Weights of a small transformer language model.
Size: width 256, MLP 512 GeGLU, 11.5M parameters.
Architecture: RMSNorm before each block, rotary positions, no biases in attention or MLP, untied embeddings.
Each number is 200 + 20 x the weight over the matrix's rms, rounded and kept within 0 to 999. Layers, rows and columns count from 0.

# layer 3 attention output (transposed), 256x256, rms 0.15, rows 173-191,237-254, columns 128-255
209,169,165,196,205,209,184,175,225,187,211,182,193,190,235,204,204,202,221,196,197,192,190,238,183,223,180,193,227,181,206,231,204,177,222,190,195,192,182,175,212,243,197,214,242,189,179,158,200,250,206,172,199,243,195,195,257,190,218,187,168,203,228,198,220,197,179,179,195,199,199,213,224,182,185,205,169,190,198,223,179,191,206,184,184,240,239,191,193,200,195,200,195,159,239,184,216,201,199,227,184,162,185,237,184,198,222,210,197,212,193,170,185,240,175,195,194,200,195,190,225,213,257,200,190,242,199,221
172,209,248,183,178,234,189,200,221,166,206,195,219,213,183,187,190,233,238,205,180,215,179,180,189,220,196,215,206,238,194,199,203,204,191,203,220,178,219,195,219,203,174,170,217,203,168,195,217,210,182,182,190,178,204,211,189,214,188,213,200,168,243,208,206,143,176,154,216,221,199,200,230,181,182,216,216,193,222,195,181,206,223,202,228,206,201,216,201,182,215,211,211,180,188,224,194,165,193,230,193,162,190,189,205,175,172,232,177,183,214,191,205,198,232,197,209,191,182,215,218,202,221,188,206,221,189,176
172,220,189,223,159,184,186,211,192,197,215,186,214,176,217,207,214,205,245,169,171,186,160,225,175,214,256,195,212,199,208,199,231,184,174,224,231,229,177,178,193,224,222,186,231,226,243,241,206,183,204,213,201,196,217,188,153,162,211,184,198,208,180,229,204,183,208,225,168,150,189,175,194,181,181,191,173,177,198,174,200,203,197,202,209,200,199,192,189,202,229,230,180,207,229,180,216,182,199,195,221,175,181,233,138,199,226,171,204,211,213,201,208,182,187,250,170,235,210,173,205,190,187,230,185,185,233,193
221,185,170,202,202,220,198,204,233,226,188,179,176,175,217,195,228,216,159,185,227,226,181,191,202,191,186,197,200,181,247,209,210,250,233,219,208,181,204,196,222,223,220,178,169,206,164,222,171,196,181,208,205,215,169,195,206,212,194,179,175,203,231,215,198,206,200,219,166,208,218,173,154,190,223,183,171,194,187,199,251,204,210,219,193,192,185,182,179,210,192,206,215,181,203,197,183,206,199,239,188,191,188,147,216,195,234,179,192,214,264,174,203,157,210,204,210,234,228,196,173,213,175,211,163,167,197,163
165,189,174,223,175,242,243,180,213,214,227,182,190,207,220,161,154,194,180,197,191,228,177,192,187,258,174,220,174,209,204,189,205,215,201,232,201,172,198,211,206,203,174,171,228,177,214,215,182,247,219,203,218,203,234,208,181,198,226,251,200,171,183,163,188,214,208,191,159,177,199,233,198,169,174,217,202,149,216,201,224,171,178,210,207,190,215,210,258,179,167,196,212,164,211,173,191,199,201,197,197,176,207,202,174,193,189,188,206,255,182,199,222,186,221,170,182,203,235,195,189,210,207,209,196,158,193,211
248,196,177,205,211,193,209,203,199,185,232,218,223,204,203,234,228,198,233,198,193,214,223,171,210,229,219,228,148,210,173,211,215,170,212,208,193,191,194,237,205,221,218,215,180,236,208,196,225,160,186,198,200,185,207,179,211,226,216,213,197,208,169,193,185,165,206,183,188,188,184,183,191,221,213,183,185,236,191,196,190,194,226,157,187,180,209,188,215,187,195,187,174,204,196,200,199,221,200,174,183,187,198,189,235,170,144,179,212,189,197,229,204,175,198,208,169,212,218,177,164,200,235,230,173,189,220,201
200,230,172,189,169,217,199,164,185,167,208,181,183,207,166,199,195,224,202,209,215,185,171,238,192,209,183,208,255,187,188,204,190,187,205,233,219,208,182,174,175,184,148,201,233,234,205,202,238,236,179,179,224,226,204,200,201,182,198,231,193,204,205,204,222,212,190,211,172,162,222,176,210,230,181,187,232,180,214,180,235,183,226,237,246,178,171,248,186,157,175,224,227,228,242,171,206,200,228,185,234,250,198,220,201,180,179,194,226,175,180,204,202,230,189,178,188,221,201,192,191,192,210,192,219,224,140,189
147,214,217,152,207,185,217,178,234,172,178,220,213,185,212,221,192,189,238,207,214,178,197,190,237,196,196,190,203,212,189,171,195,241,173,220,207,160,186,210,190,197,194,199,199,191,184,195,217,204,246,188,229,215,193,242,181,194,194,198,179,196,233,221,193,188,191,197,208,198,206,224,182,233,219,196,200,241,212,223,197,184,206,176,180,221,213,204,188,238,202,172,197,215,225,226,221,203,203,214,201,183,169,161,217,179,200,177,224,217,203,204,227,170,167,211,208,163,169,210,196,186,217,154,184,223,186,178
208,235,182,208,196,224,209,166,223,216,208,247,246,221,175,153,213,169,213,204,204,179,212,172,199,234,192,235,180,225,232,214,226,161,177,229,156,172,211,202,197,191,206,216,235,186,216,213,251,172,216,206,231,177,198,213,162,221,195,189,164,212,178,180,202,200,236,149,188,195,225,175,214,201,216,231,191,213,182,202,194,241,212,227,194,207,211,228,231,168,172,202,205,197,183,202,228,227,183,223,172,219,267,207,207,203,226,174,213,210,184,172,152,172,177,176,174,211,189,214,170,197,167,178,165,220,183,169
196,209,175,185,204,198,214,142,218,229,211,188,197,188,171,232,183,186,217,155,192,167,212,211,205,189,231,196,168,175,209,207,199,195,186,219,174,193,231,231,190,213,188,189,196,185,199,199,174,214,187,195,224,207,205,204,229,226,209,217,208,205,195,203,180,169,217,201,216,186,205,182,215,176,214,181,197,194,132,194,255,215,224,200,271,204,187,174,176,230,184,260,222,140,224,174,219,168,205,200,241,219,218,173,205,215,178,199,196,188,204,180,199,179,188,186,166,207,187,244,208,217,258,213,209,212,175,217
188,202,230,208,185,200,208,190,202,206,212,214,169,201,227,209,201,210,149,185,217,181,173,238,161,193,195,177,261,209,255,204,204,212,169,212,163,212,204,210,236,183,194,204,196,233,210,223,217,186,240,155,185,195,181,208,225,180,198,187,179,168,207,202,208,193,196,204,176,201,202,192,211,200,185,196,181,197,185,192,182,203,230,216,208,163,192,225,205,236,214,255,181,178,197,188,226,182,194,178,245,196,196,168,220,172,195,234,199,189,199,200,197,206,238,218,173,149,191,206,175,198,204,178,175,227,227,199
165,186,168,196,242,217,196,214,210,215,205,234,208,188,213,216,222,216,201,245,226,192,225,201,197,204,230,185,203,198,179,216,180,190,240,212,180,207,221,180,213,208,229,206,174,193,192,196,201,222,207,192,204,164,204,205,206,197,182,204,182,229,182,222,181,187,196,217,171,206,208,183,202,205,191,182,222,225,205,211,203,172,173,224,199,188,207,162,232,189,221,227,170,222,203,247,195,204,208,164,179,213,184,210,214,206,174,194,159,200,218,167,195,240,198,212,203,220,204,187,229,178,195,205,221,185,193,218
230,188,225,175,220,187,213,210,183,190,174,196,168,208,186,187,212,218,186,217,189,213,194,176,202,194,186,202,199,189,240,210,239,191,170,145,215,214,164,239,186,187,163,177,226,171,208,164,191,213,237,182,173,218,229,200,204,232,197,218,165,186,202,233,202,206,195,228,200,231,187,181,200,208,183,208,225,232,196,198,210,167,200,199,193,182,227,221,198,171,187,162,184,202,212,197,221,224,206,198,165,226,186,207,209,206,184,215,194,161,181,211,183,174,205,198,205,192,207,189,223,197,171,195,160,193,226,195
203,172,178,207,214,190,196,218,178,204,176,191,209,193,202,177,175,173,202,245,173,236,199,199,190,220,187,171,187,176,197,201,216,216,189,166,198,196,219,243,188,192,218,215,230,247,208,238,237,192,218,211,196,167,205,177,200,196,228,203,192,219,205,190,176,236,218,183,208,183,223,199,231,215,233,224,179,230,167,155,241,190,200,245,200,206,158,238,234,198,229,198,197,196,229,170,198,206,221,187,218,229,183,250,207,197,217,204,200,175,203,185,183,202,175,226,181,247,206,184,201,204,203,202,190,188,163,225
210,187,179,207,221,176,207,188,199,206,228,212,201,219,192,201,212,210,248,180,165,202,187,209,196,236,176,152,184,250,195,194,210,212,201,201,195,213,223,199,170,209,210,163,212,224,193,188,177,177,218,194,176,165,208,156,184,212,194,169,187,209,207,241,254,210,164,220,179,183,162,215,196,212,153,220,205,205,213,228,193,172,207,166,180,228,237,220,189,226,228,177,194,211,196,230,233,171,218,241,180,179,196,185,207,171,186,191,204,196,226,218,199,181,230,227,240,186,197,219,209,216,203,191,165,185,205,227
196,218,200,164,162,224,196,216,199,168,174,169,194,209,205,177,152,192,181,168,214,197,227,207,225,191,217,188,203,216,191,200,198,234,191,233,205,217,255,183,194,226,184,199,151,164,228,220,196,164,183,226,224,213,185,227,210,174,199,181,143,182,221,213,197,181,248,205,211,195,212,173,211,164,220,171,176,198,222,186,217,189,180,228,185,228,225,216,212,193,199,217,203,219,185,170,186,186,190,199,188,166,186,168,201,210,193,201,174,202,164,264,138,214,225,233,215,188,241,224,213,224,200,185,201,210,185,248
202,210,228,237,171,192,223,156,195,187,189,193,203,176,195,174,177,192,192,220,197,161,211,213,184,175,226,205,187,190,213,234,216,204,150,211,186,192,195,199,192,182,192,208,177,219,193,212,179,224,218,198,219,203,227,199,236,192,199,169,202,189,202,191,206,190,223,210,180,224,216,204,215,229,202,185,202,178,195,227,189,181,223,195,182,233,214,198,152,197,172,237,206,197,219,220,191,242,212,214,182,190,175,218,205,203,225,212,191,235,232,217,216,182,258,210,211,215,144,218,216,214,212,184,219,171,189,175
221,216,193,183,183,188,147,193,175,194,189,194,166,189,208,200,153,189,237,189,214,194,201,202,175,214,195,193,201,229,202,242,239,217,201,240,206,163,184,202,190,208,209,215,160,219,194,245,193,198,212,193,214,208,212,193,198,189,201,207,203,196,183,177,193,198,190,224,220,225,209,244,183,184,186,215,185,231,190,223,211,147,233,219,177,227,193,178,185,228,222,186,169,221,192,179,201,212,185,220,182,194,168,223,195,195,201,218,184,207,203,209,171,197,202,196,187,188,186,181,206,187,205,173,156,186,196,198
212,172,171,229,234,190,181,211,233,186,213,225,251,202,219,198,192,202,192,192,212,224,198,189,204,176,226,157,157,183,168,191,227,227,200,172,200,184,211,160,149,222,194,190,248,175,191,205,196,228,198,215,221,215,173,200,213,175,189,191,182,137,203,187,188,218,165,192,230,238,194,258,202,193,211,200,191,208,252,202,172,195,188,219,203,215,202,196,225,203,176,216,162,230,236,183,171,222,161,192,175,201,238,184,210,227,182,201,233,214,230,204,214,242,240,195,198,220,220,211,195,183,233,239,199,211,184,208
164,212,218,216,214,233,191,203,219,175,198,191,196,183,196,173,218,206,223,192,191,220,193,175,196,169,185,215,173,188,192,190,181,219,202,212,214,215,213,200,200,179,183,217,212,200,182,176,190,187,192,218,210,187,203,199,196,180,230,203,223,197,222,212,194,178,194,222,207,210,216,179,223,180,191,197,256,213,202,202,235,183,197,211,212,186,201,224,195,200,167,211,187,200,192,209,168,181,176,177,210,196,179,206,190,203,175,186,185,217,205,187,212,201,221,211,228,196,197,205,179,189,206,210,208,177,207,187
223,177,189,200,197,211,220,211,181,256,198,210,175,188,232,203,206,184,176,195,196,207,187,201,208,205,205,154,222,162,194,202,169,174,208,188,178,220,179,162,197,218,209,219,186,198,196,167,157,174,219,188,223,234,208,158,172,211,213,218,260,211,214,186,249,193,185,206,166,202,189,165,163,230,251,185,204,165,199,219,193,172,184,180,212,196,197,179,187,184,194,210,185,193,214,198,221,192,199,200,209,231,233,202,216,201,221,200,218,197,191,207,213,206,202,190,190,169,183,191,226,215,202,178,207,217,242,192
195,196,196,206,192,197,228,191,202,187,188,188,177,210,216,184,179,206,187,198,177,196,253,215,211,202,191,194,187,196,182,227,204,193,246,207,205,206,221,186,198,205,185,205,193,227,206,178,235,216,200,195,182,200,181,188,217,229,193,226,209,195,211,217,196,216,209,186,182,196,205,197,191,199,164,203,181,186,209,202,219,208,177,181,185,185,204,199,217,215,184,190,199,187,209,215,205,201,159,181,226,210,200,195,212,171,199,226,229,174,182,194,221,211,221,207,206,194,215,199,181,184,213,174,208,185,159,195
197,219,207,203,201,161,206,207,158,211,206,207,167,200,213,199,199,201,187,183,215,193,206,202,199,204,188,161,201,226,213,209,193,187,193,227,210,179,158,218,192,168,208,220,189,189,187,176,215,206,202,198,193,199,207,181,216,187,202,208,192,227,198,194,206,208,160,202,200,229,196,225,189,175,182,223,187,221,248,206,212,163,188,179,177,211,182,204,150,210,239,198,189,197,209,224,194,183,181,180,236,188,207,197,207,179,164,196,229,206,189,210,173,189,182,178,195,199,227,199,224,209,205,175,229,260,170,213
180,220,189,221,210,198,204,214,196,197,147,208,204,204,208,196,214,207,221,205,194,201,195,230,204,201,235,159,216,206,181,200,226,202,251,190,179,199,221,194,195,233,252,188,204,211,167,214,231,208,167,199,208,210,176,189,185,182,158,198,184,184,215,212,196,190,195,201,206,205,189,212,175,207,202,239,186,218,209,194,196,205,196,214,191,184,189,219,205,192,206,219,210,204,205,231,191,197,212,211,209,194,207,202,222,215,224,211,197,188,186,193,190,174,177,178,174,198,199,196,219,191,171,213,166,198,213,195
176,220,219,209,210,182,180,234,192,225,170,199,218,232,221,172,196,189,173,178,190,192,176,203,170,163,190,192,198,197,187,172,171,219,195,179,179,187,199,175,204,211,196,244,201,170,198,210,185,202,200,222,217,211,185,183,211,163,171,195,178,204,187,200,235,192,184,202,202,205,189,186,206,202,213,208,210,208,220,211,180,220,209,232,193,204,185,230,234,184,183,213,179,159,217,202,214,168,207,210,187,210,208,190,228,173,219,213,183,193,215,179,176,228,209,218,193,208,199,220,222,177,161,178,219,198,196,208
159,185,191,201,193,202,201,213,229,177,213,192,221,228,215,211,203,173,181,178,198,218,214,204,187,186,209,172,187,199,185,181,211,163,215,178,155,205,205,194,219,193,222,206,204,166,253,239,237,186,216,184,187,197,214,185,217,189,213,204,178,206,181,225,218,200,201,163,212,184,196,216,180,229,221,209,199,216,213,189,226,210,186,202,176,194,195,174,192,202,193,186,201,199,204,232,184,236,190,214,189,184,198,213,185,189,181,203,216,261,201,204,221,204,220,202,214,212,188,217,189,183,194,233,230,228,195,196
216,195,201,197,201,199,173,205,188,244,192,187,198,201,174,201,228,205,196,178,218,213,245,203,167,228,206,200,192,181,199,213,214,167,179,184,199,205,215,178,225,232,205,184,204,209,214,186,171,192,163,215,196,198,181,201,209,223,189,196,240,196,186,165,192,188,202,161,189,198,192,212,210,230,180,190,181,195,175,205,227,197,202,186,253,189,194,224,189,194,221,222,206,202,199,208,162,224,211,177,153,208,242,217,206,213,198,200,201,200,195,195,201,220,235,194,184,201,189,193,238,237,204,237,213,155,193,201
233,221,160,217,191,206,239,212,182,202,179,179,157,186,185,223,231,169,209,211,253,215,212,216,210,203,189,185,186,175,203,203,192,203,222,188,224,236,187,203,221,186,210,213,191,192,188,187,208,192,208,203,195,204,215,209,215,163,215,207,214,220,202,174,210,221,182,179,198,188,187,174,204,226,180,192,175,184,186,173,192,210,195,214,185,197,179,177,201,227,191,193,195,228,205,179,184,215,209,204,210,207,185,208,212,215,175,215,178,176,205,201,220,193,199,193,204,198,194,184,185,211,212,227,201,157,179,203
229,170,188,207,186,204,227,192,219,217,231,201,213,171,197,187,221,222,213,206,189,234,202,185,227,200,159,195,196,219,201,222,171,204,201,198,202,199,174,222,215,189,186,212,190,211,171,193,199,185,181,173,221,226,215,206,188,227,220,200,207,193,189,178,214,214,189,192,195,176,199,199,230,199,212,200,193,183,218,202,213,179,161,206,161,214,209,192,182,193,179,201,197,175,193,222,207,224,231,208,184,207,199,199,204,237,190,238,222,210,195,203,198,214,174,214,191,202,204,211,208,204,207,210,185,229,203,184
182,213,213,199,223,221,217,185,196,198,205,215,213,216,186,179,206,173,236,198,171,179,215,194,200,213,212,175,198,197,214,183,202,205,215,188,206,173,179,199,236,199,186,182,202,202,209,197,212,220,172,208,223,227,220,223,181,226,198,208,208,229,190,208,188,217,179,179,173,228,197,233,187,217,194,189,192,223,205,182,205,210,233,238,203,205,232,194,221,165,174,201,186,206,176,197,187,217,199,188,157,202,187,226,211,197,198,192,192,191,194,194,199,198,174,186,225,189,232,174,213,215,172,189,205,197,207,187
193,216,244,220,179,198,182,176,192,186,249,230,201,206,196,209,220,221,202,221,187,214,183,185,195,194,159,185,163,171,203,190,187,200,188,212,176,222,164,194,196,189,190,206,188,202,221,194,207,161,167,201,223,206,212,172,225,196,200,186,231,202,185,172,183,187,220,185,219,218,214,186,197,223,181,195,180,202,187,196,225,214,195,192,154,213,174,226,190,194,176,189,184,207,164,185,177,189,240,219,239,211,214,193,203,222,201,200,220,210,200,178,207,194,192,179,195,199,203,189,207,214,202,188,199,188,185,209
226,201,201,205,246,215,221,208,190,182,190,235,239,206,223,207,222,169,217,194,200,177,202,195,206,172,200,219,202,189,219,211,191,194,217,215,197,181,232,196,207,194,213,205,200,216,175,209,236,192,173,192,212,167,197,180,187,193,207,177,208,204,171,195,180,205,179,147,189,178,175,199,201,179,177,207,192,148,222,201,203,198,187,209,211,204,202,214,208,210,190,187,215,203,193,206,193,194,207,210,219,185,173,202,184,209,221,213,211,224,194,192,199,227,194,186,195,199,195,206,215,179,177,223,205,211,199,179
205,194,197,215,222,217,240,191,216,197,209,213,213,186,202,219,195,236,190,220,252,190,194,208,213,180,214,216,186,201,189,232,183,197,196,206,211,186,185,172,200,160,184,208,225,227,229,161,216,200,198,210,179,238,236,239,186,209,201,209,216,210,177,195,203,203,202,220,226,220,211,169,205,185,206,192,209,131,214,199,178,193,188,168,197,213,209,207,188,187,162,217,164,197,196,186,214,204,194,183,205,194,203,168,203,196,175,205,236,182,214,198,187,214,225,177,161,204,208,190,198,211,210,152,218,233,217,183
216,230,198,204,193,169,191,197,220,185,157,190,208,185,191,220,199,185,197,227,204,193,222,202,212,204,200,195,210,193,161,222,213,201,204,184,199,235,191,209,218,200,203,197,212,167,234,178,208,240,211,202,235,203,184,223,212,181,206,243,226,183,208,188,170,203,211,214,222,237,220,214,213,241,212,186,217,191,177,183,225,189,198,196,229,214,196,180,237,220,188,191,205,203,232,213,188,189,196,184,175,192,224,220,196,203,212,215,205,186,174,189,235,204,193,193,217,192,231,162,159,189,214,217,193,218,175,196
220,186,187,214,217,222,209,220,210,200,196,204,203,204,224,178,219,226,203,203,181,214,227,197,177,220,184,234,187,205,211,210,196,211,205,172,228,217,164,200,229,231,187,178,185,209,198,191,234,182,229,215,173,214,193,174,226,176,214,228,214,217,202,191,181,197,186,202,185,205,199,180,171,221,196,162,222,161,194,157,192,243,199,184,203,189,186,203,217,182,196,212,172,198,177,191,205,240,221,198,189,231,213,193,188,210,242,197,189,203,229,150,209,207,203,194,194,211,198,176,196,214,210,210,230,214,221,191
207,212,184,168,174,188,183,196,221,186,198,199,214,198,189,170,205,203,208,215,215,180,185,225,184,210,205,170,227,205,234,205,216,205,218,194,206,166,174,215,211,171,209,206,186,212,232,192,228,196,182,192,159,172,199,221,205,203,158,250,174,195,176,183,207,223,191,233,173,205,206,200,159,195,188,194,225,203,184,179,219,213,230,235,191,197,189,254,174,165,170,207,182,174,218,172,202,167,176,225,220,180,216,193,171,228,178,213,190,198,154,186,171,203,199,190,191,200,241,205,187,195,188,212,190,212,239,220
171,172,193,202,190,219,229,215,205,188,231,222,200,199,232,169,210,211,164,223,221,181,204,197,202,177,209,201,173,217,200,192,176,184,228,216,180,230,223,201,226,178,171,178,214,230,192,196,196,223,195,196,196,207,181,210,217,182,213,158,152,171,188,212,209,208,238,222,219,188,228,206,234,163,232,195,201,173,225,179,215,216,189,201,214,172,173,188,220,193,208,182,209,187,168,194,209,186,211,213,184,224,224,194,172,241,187,215,188,215,204,210,203,184,214,192,196,229,197,223,196,204,201,220,226,215,202,188
# layer 3 attention value, 128x256, rms 0.177, rows 110-127, columns 128-255
199,149,152,198,198,192,221,192,218,190,219,200,191,188,243,247,192,204,176,185,223,195,206,192,183,190,213,235,149,179,215,161,233,176,184,165,180,187,205,183,219,203,191,193,209,196,224,177,200,167,187,221,196,216,221,208,178,212,235,201,241,211,194,203,171,228,217,208,199,156,216,205,196,187,226,234,171,185,197,216,178,188,211,196,203,222,199,191,217,198,199,191,195,200,198,210,204,202,197,208,215,213,199,199,204,163,169,178,189,217,194,173,218,187,200,164,187,224,199,170,238,215,230,210,205,216,224,218
202,205,221,172,223,213,219,199,198,224,227,187,204,206,192,179,202,179,194,210,210,163,185,181,195,177,212,201,175,207,244,211,213,195,215,205,208,198,166,211,204,198,199,192,187,173,206,203,208,232,160,217,198,215,202,199,195,233,219,187,208,251,214,202,186,149,197,174,227,208,191,226,185,197,204,235,202,181,226,206,206,187,196,212,203,195,238,188,204,238,197,221,163,164,166,188,199,196,211,197,174,235,201,162,208,133,163,190,173,192,214,205,222,190,186,187,182,209,173,230,192,187,177,212,216,201,199,182
208,213,198,211,209,155,180,228,230,182,212,210,204,181,161,173,189,197,218,225,214,210,183,208,157,212,206,221,174,215,209,188,207,200,222,204,196,229,201,225,185,238,218,161,180,187,188,200,193,186,220,200,166,206,202,209,214,233,231,245,203,218,167,176,196,184,188,199,227,182,217,222,202,211,215,204,204,224,184,173,187,213,198,195,194,161,185,195,190,188,235,180,216,243,211,206,215,247,199,180,189,191,203,193,195,169,161,178,188,188,156,195,218,218,194,215,212,198,166,201,175,219,204,181,222,209,198,203
218,180,207,203,203,171,210,189,226,181,183,190,165,210,210,208,235,208,215,215,186,212,187,187,226,180,214,209,203,205,208,218,164,184,188,204,169,214,202,204,207,204,205,176,221,200,191,208,212,189,213,203,144,236,170,199,174,178,169,175,172,254,210,210,201,232,189,196,206,193,183,178,230,208,245,212,201,200,194,150,209,191,189,207,198,221,208,226,157,211,217,150,223,193,195,208,167,217,182,179,206,261,214,196,166,209,241,201,184,195,188,204,210,197,223,207,204,209,205,195,211,207,207,209,200,211,187,224
182,231,218,215,172,186,210,214,187,239,152,187,214,236,192,211,199,216,204,215,175,225,121,217,206,179,204,221,206,191,198,175,173,199,202,156,187,189,255,150,247,208,192,161,223,207,209,184,136,214,215,199,204,208,164,214,226,199,182,231,199,198,186,221,212,206,197,210,203,164,207,214,190,197,165,211,226,224,197,214,202,213,190,207,170,219,197,186,167,220,196,207,185,163,209,215,190,220,216,184,176,226,210,216,224,220,184,243,201,200,202,196,206,213,211,210,199,188,163,211,188,213,189,176,198,200,175,207
192,125,192,203,195,168,185,187,184,205,208,229,192,172,171,187,217,199,206,175,175,228,189,212,178,183,177,160,198,182,235,208,181,225,199,210,207,205,174,251,217,208,219,229,226,174,190,204,207,159,196,158,223,212,236,223,197,169,213,228,208,199,208,237,165,206,206,189,183,189,209,200,157,217,160,205,197,211,225,194,207,192,168,234,168,197,176,212,227,226,227,216,185,206,160,221,201,196,168,211,201,209,228,204,202,150,203,194,198,228,202,181,188,172,199,188,185,210,181,190,206,205,187,196,167,202,220,162
231,193,159,193,209,210,167,227,188,193,200,228,221,215,216,221,228,219,192,203,220,185,190,191,209,205,216,195,172,210,197,210,191,167,215,166,203,202,215,169,192,204,237,204,176,190,227,203,170,187,175,188,203,227,205,185,200,234,179,192,192,203,195,235,199,215,217,213,177,207,220,212,172,161,177,235,186,178,211,204,198,218,163,222,181,190,163,181,188,172,224,179,217,188,177,213,195,192,203,199,200,206,209,221,186,209,210,208,184,219,206,191,165,224,209,194,187,209,184,208,213,228,237,203,215,185,217,191
197,205,212,177,189,187,201,192,161,196,215,191,174,224,214,190,182,220,206,217,179,220,197,188,210,220,257,195,211,200,196,202,221,193,187,194,208,224,160,222,202,185,212,187,161,187,216,182,195,187,207,178,185,235,238,181,201,202,192,213,184,197,219,170,171,214,220,214,206,237,163,153,177,178,184,212,214,207,212,153,214,221,189,182,169,228,209,166,190,234,198,199,196,162,186,198,185,185,235,215,208,169,202,161,246,204,179,215,225,229,190,232,182,198,204,204,200,201,225,179,203,204,220,172,207,198,201,186
206,189,221,212,199,203,215,193,209,219,199,231,203,197,198,220,214,197,205,226,194,197,210,193,194,186,195,193,194,190,187,236,212,165,192,211,192,203,170,182,231,209,215,212,222,202,197,174,234,150,226,207,230,158,219,171,201,204,216,200,188,200,192,187,195,205,197,203,167,197,195,189,187,202,189,192,199,197,223,189,202,199,184,194,206,186,202,195,212,188,164,190,221,201,231,225,164,219,232,217,191,184,239,211,222,165,189,243,199,178,174,130,189,213,200,204,191,201,202,199,225,194,193,209,209,188,193,185
197,217,187,200,214,218,175,191,179,248,198,181,238,170,174,210,222,189,208,199,177,213,194,202,218,217,224,204,197,228,185,157,211,211,226,204,234,207,195,198,203,227,171,175,207,194,208,228,195,227,180,205,205,195,192,183,191,220,203,213,224,203,179,223,194,185,242,192,196,175,181,191,244,193,181,178,202,207,238,194,206,183,183,185,201,216,202,221,222,188,189,174,193,229,210,191,184,190,195,208,183,197,195,198,225,200,233,197,183,210,140,193,236,196,181,201,202,217,204,201,215,212,207,187,180,201,197,202
229,217,187,200,174,216,215,216,170,199,182,178,200,231,210,192,172,204,177,208,208,239,184,212,225,174,213,207,176,213,215,240,191,171,230,202,193,193,189,242,217,185,202,214,222,205,204,237,166,188,169,215,223,192,190,193,210,184,226,192,162,164,204,179,193,202,197,244,200,172,181,203,202,187,193,228,206,209,238,216,188,222,189,187,194,211,190,215,202,206,181,195,152,208,161,192,242,180,211,211,254,182,234,189,185,214,203,199,205,186,199,214,202,181,197,223,192,212,176,197,192,187,205,212,197,203,194,200
197,200,185,228,214,189,156,221,251,179,212,211,219,221,202,213,196,209,210,241,195,197,195,173,216,201,230,207,185,220,207,199,221,194,205,207,193,197,190,219,208,196,188,213,188,194,196,220,220,249,195,188,198,189,179,194,187,179,207,162,191,200,195,179,209,220,236,183,217,199,224,189,197,199,205,232,191,173,204,209,186,184,158,216,201,232,196,186,189,160,178,223,222,238,173,222,191,202,180,210,229,197,221,174,232,215,256,188,233,211,215,193,232,213,186,182,195,230,204,216,169,210,165,229,219,183,232,175
221,161,198,205,227,183,231,190,213,187,214,178,201,186,197,203,185,169,150,234,213,195,238,174,187,187,173,210,220,222,182,204,197,168,210,179,215,232,210,210,244,195,193,221,199,158,148,205,182,200,224,176,178,194,184,219,183,204,211,208,245,195,218,178,191,191,194,210,187,173,196,208,190,187,169,178,180,197,225,201,232,202,188,219,226,188,212,232,176,224,174,233,186,202,162,211,200,164,211,233,213,211,191,175,211,186,185,177,203,219,222,201,191,215,224,208,204,178,200,177,206,231,170,190,199,244,202,163
175,212,207,188,201,219,198,226,180,230,186,232,225,187,195,208,212,212,221,217,182,216,211,185,217,222,197,233,197,190,207,166,216,239,193,197,168,209,182,214,151,167,202,190,191,205,204,227,172,203,185,228,198,209,166,211,200,200,213,227,182,171,195,182,186,192,195,198,218,198,156,180,189,180,220,176,197,169,218,223,179,189,184,177,158,207,200,195,196,182,202,200,190,207,200,220,199,231,203,207,222,190,231,220,206,203,210,205,199,238,193,160,187,208,186,199,171,197,175,229,216,212,174,215,193,154,218,233
201,233,227,247,231,196,223,200,189,208,199,180,194,255,182,196,199,218,209,235,222,214,229,195,226,217,204,200,198,190,200,199,217,208,221,174,202,188,179,204,227,189,197,182,228,230,180,225,175,208,227,199,189,166,233,213,211,175,215,193,229,172,168,200,223,192,185,178,160,255,225,199,170,210,219,171,203,213,196,172,173,238,179,200,232,210,205,210,166,184,237,201,169,207,191,165,200,188,203,203,197,212,244,203,228,175,181,188,251,207,194,181,234,174,195,208,187,178,179,238,193,198,190,193,240,198,198,206
199,215,199,217,195,212,197,171,197,187,196,176,247,221,209,199,220,257,215,179,199,196,210,201,252,224,240,217,207,247,221,220,218,238,222,197,189,206,150,232,238,206,223,204,157,187,215,217,209,208,210,208,217,190,202,210,195,209,216,212,223,209,204,194,180,176,166,176,172,206,178,221,199,205,179,206,205,217,226,214,195,156,183,187,239,179,170,194,207,203,185,213,216,210,217,224,206,210,208,186,161,220,213,200,197,187,216,182,159,195,191,201,188,170,146,208,195,200,225,197,176,197,189,194,217,217,191,210
188,211,207,180,211,186,178,198,223,238,191,204,210,169,182,159,212,215,178,206,223,174,199,202,195,144,196,177,187,226,208,228,209,207,199,167,259,179,205,179,222,191,203,192,254,180,213,226,177,187,177,158,172,207,195,162,219,223,199,185,193,198,205,191,197,195,183,202,206,210,238,193,233,190,169,208,203,183,218,184,195,218,175,214,197,193,179,206,212,183,228,237,199,167,224,202,181,221,216,180,208,231,199,181,211,216,211,190,183,195,208,205,193,218,216,182,228,183,213,216,186,140,218,219,190,193,221,193
176,237,182,187,175,211,218,197,200,157,199,180,209,202,203,180,185,199,196,216,207,217,263,196,197,202,190,198,199,176,239,198,169,220,212,191,218,156,219,208,167,211,189,184,161,207,213,199,202,176,218,156,192,216,192,193,192,191,180,184,199,234,183,210,205,248,205,214,183,198,203,203,199,164,226,232,212,205,204,225,240,225,194,247,197,143,171,209,199,218,190,210,224,190,180,193,200,183,205,206,202,230,195,211,178,149,200,226,173,185,199,257,195,194,189,193,214,219,205,170,174,190,212,146,252,195,182,214